Part of a small language model's weights.
Size: 14 layers, width 96, 3 heads of 32 (1 for keys and values), MLP 128 SwiGLU, vocabulary 2048, 1.07M parameters.
Architecture: RMSNorm before each block, biases.
Each number is 500 + 25 x the weight over its row's rms, rounded and kept within 0 to 999. Layers, rows and columns count from 0. Numbers have three digits each. The size before them is the row's rms in percent of the matrix's.

# layer 4 MLP up, 128x96, rms 0.129, rows 86-95, columns 0-95
099:495494433528513495498512527488470510505512480446498527515506484554490524504520549500491532474532503526479469518501510466495487467521486523507490479523457492469506493542545523533518477488454499483494553491476462486471460517517516469507501525509466511507520509485484472484510484542521455538
088:527490507439499517513539526489529495528504508518539498524493486495525492517504537512501539509527477512511494507538479499542528463513470492515456494526521507492491520517541483545538466505518469473508507449529519500467508541494512490461480549498503476539545488536488457486466508478510488459
111:510495537479488504506500452529474506495495468552473482467542533551545485477487465484504544493505521502488491471497507490505483482449445528533487494522479514504475504476493463487484464534507498461559536496449491481513503506482478496523517536509484484499498484451515505504487505502449476500
108:508464473505511535523477503527497505544513470492533515530477477474507458480489482492525459512483471493496532512467477513484506518488506515480496494486510418515510507512494469520470483483561539509480512566481538487500501522506481491513503540499496468493525435482476484460524509528520522481
111:514491514518528465492473483519451500477527491528516457443516497513525495541505520491541553478492524457510487521472493482513521478480509503523475497511501499525517522515520510512531494532516517430495477532554520548472457497494532488550482492482483457473510519492498522513483472490501503465
094:476501472487509509505519459515474509492506483490501526520484507513556479481490488538539487524490533483506476484500497485480493503489491471496525443501464538482518462448522504541477447512506548521511542535491509483541484489491503443521503532491488512477491515508474454466483474529540452488
098:480482543485483514490515454537483526456502497463542491473483489497535475555490518538488517485513498491509462464511507438508481509526533540523507486488502504518462489491489484477454511496489455538500507468507505504517479452494494505464537492468493517480515460525499475439511522490484532505
097:520517499511518523481481495442468506507480475491528455503549498529506503465526501486489496492533493492518468527472523462480487476524511485467479485507528540495536475510430535455499487514516475529487531513482516560477495502468474452492467561506507498521513511502505493525508502469509518465
123:500445439551538486486488507507483429489523489522500474541513500523477502500499482473502512522491531495478520538455510513491532486484520511515545475483499489517464508496448510488440498519516517500496520493515495525527523519454504489505478443514511470475504513522494506486467539493509455501
099:497476496497482497496516539535480506463489473557492492514462488578507503493484556493514489506512535492523496491479504500549514478527510484473469455474528504526484511546534559467486537524521476523502534510479453512551493490472520501517523492517485502535500497522479504496477461507509491499
# layer 4 MLP down (transposed), 128x96, rms 0.0964, rows 86-95, columns 0-95
105:497487522501529489485474510496461513503485505531475513516437512523497531484515510525472468518475493453504504507490532487463479457488541524512474519529454470503500529481514488521493471494512476493493512528543508466509496499409507456517448497454523513546534519497522482497517521502500508514
087:524487494497496471461541516552535480459522520491481486477463534515490509512495463503479484499470510542478521520505465492495502510476517485469520455484525529512451493491488523514515534481500478522520502464538566534546497459529489485487506497475534509456517481496471509522535540485486521484
106:482518502506510508515514485480520502477538487469475503506500539525498506487495506524510478469491486527538525507521503549455544469503483498528520519498570502465499525506488484504464485573512498520529530512488523518543531485504515419493498514479528479506500463466519541478497511504480469531
108:483498520505458471532508510471505521481463484474497522492508505506540493481538463498536497485436488482418499512458481451543497521521466495467508492476492472500515512485505498466515471506511522549531459489525469484465508521533475526467485490506509489527508475527525481516487472493533494489
108:459446516502520520485515482489478495454525454543567496528517496495525491503509502537534479513495502461514508530528503480477508487483536551513473500512500520515507513476517492497483474489489481506490470506568495456483468463481504485513466468505499498484467533501537512487497434518516529515
098:498507491522525476486534480501519533503544518474473511525500484535532457479537510486522509494487518466506459523550495531520467506462534478491492507515532451554502467492478544465464483481502536503486490503508468540504451502540510494492496504441492525463515523489499473482488502465515513511
105:544521503488496489454498515510516484536513516518500470490532486491450498475460468488486525523496502534487498500520478489467507472504518494472503468479476529432504508512478505494463541540503472556504503526467510475507451538490460484526522489481516503511495519516577531499512485478522468517
108:532499504491505469502487513515478523459481491500531497486491532482478484531503502509507530544539524508526496522498520505460495486486520524514502544496483530450544500481521533522493446474469498550518489455479499491501506504524519483517543498487509518516533516547447422543504496516487496468
112:512505510516504495492507482467483477494554447545510525487538455545464522488501509475463479502528521464499489503516492482485514513468536533512541519492556511562517529500474522530510519464540498491521507527520545527497507479493483494524510494465454494483491537481497513523504539526520515506
096:528522479476500484491515501536520515508526511539498481546481491518516511526491527497528495512511552481500472514453533477493476507486541541466484485519504481552486513547468560466484476503502524476513487536513430499507472508509520491481498490467513498483548484492450510466489526481492520531
# layer 4 MLP gate, 128x96, rms 0.134, rows 87-95, columns 0-95
088:493531513501443534527479505505523523536476487488554472530501507478525486502461507510508532487513520441459524479474514461510480474492545496486547484470476487515461450463508465508481449512528533526490503468457509515500523488511477511519501534514512492486484510487502519485517529532513466494
118:492495492515478482464492499535495493489503507467470530454514504547452500483484542530467512515512477491449486499500478471528470484522522510520510509500462457512536496490512482498491518518444493474488500533513496545482518509487512490465518447561471510458535531514474490512504458474492543505
133:487492485493501500528509520515451539505467497505498547531521483543472474490460492498467517551505490457505525520496497480565523545489441529491542495530533509506508490486506521509496506515505442518470543488524509506490500477475545478492452502527514512519526515458485521506490476493482527517
109:539506501473493497511460504498518487518464479464511559502517494529527496465477498500470509507522511509419499517510500516476505489525479522527508507473499499483523443509470501505472519506429483473517463540454474477502476547520464543487508482484527511523512460497493510505506505471518491538
084:486481471455503478480467502520514541505545519513515506453505484517486481487475537510520500513483499508511529477483491476484549523565544496552466481546516519498545513512504515454478480500520447475512503483485489451521520536503467512484473533493532468507511502539483531482499517484508490501
103:489484525497482538510456508516480519491486517484494538557493511482460477486510488485470526535528514476481472474494514482587484510493522508509519506565487510478494460515491512508469487502498512520507467523509551480457482494543520482475519521481485489528499503490493522554453519532505485531
100:490508482536484557494502438451485525469519487494510523465504475524463460496486493504513461526473499499507514480489507468490564494507546541515497523451466481474511516535484489451504503498573482538488464496470490520485483529491496493515497509506521506494509468544501510498486497516497526516
127:525519538469440505490513467507491499505488515483452531507475553525535498496495503512506552491519502555495535492525526543492503518511478533488487507489477472474517491477470443482499528524501472494505496525495495517524482508541498498541554464540504532519519519522469531503515464522500510462
073:463518521503523508527504507521548543474502526503499501531485485485505510494538480507504508502542544485476521488503512469455453542481476511476517526542498545531511499483472487510494480510532527478492507502527560529497521487521507505535449478506552488507494506562518483492516528505451512533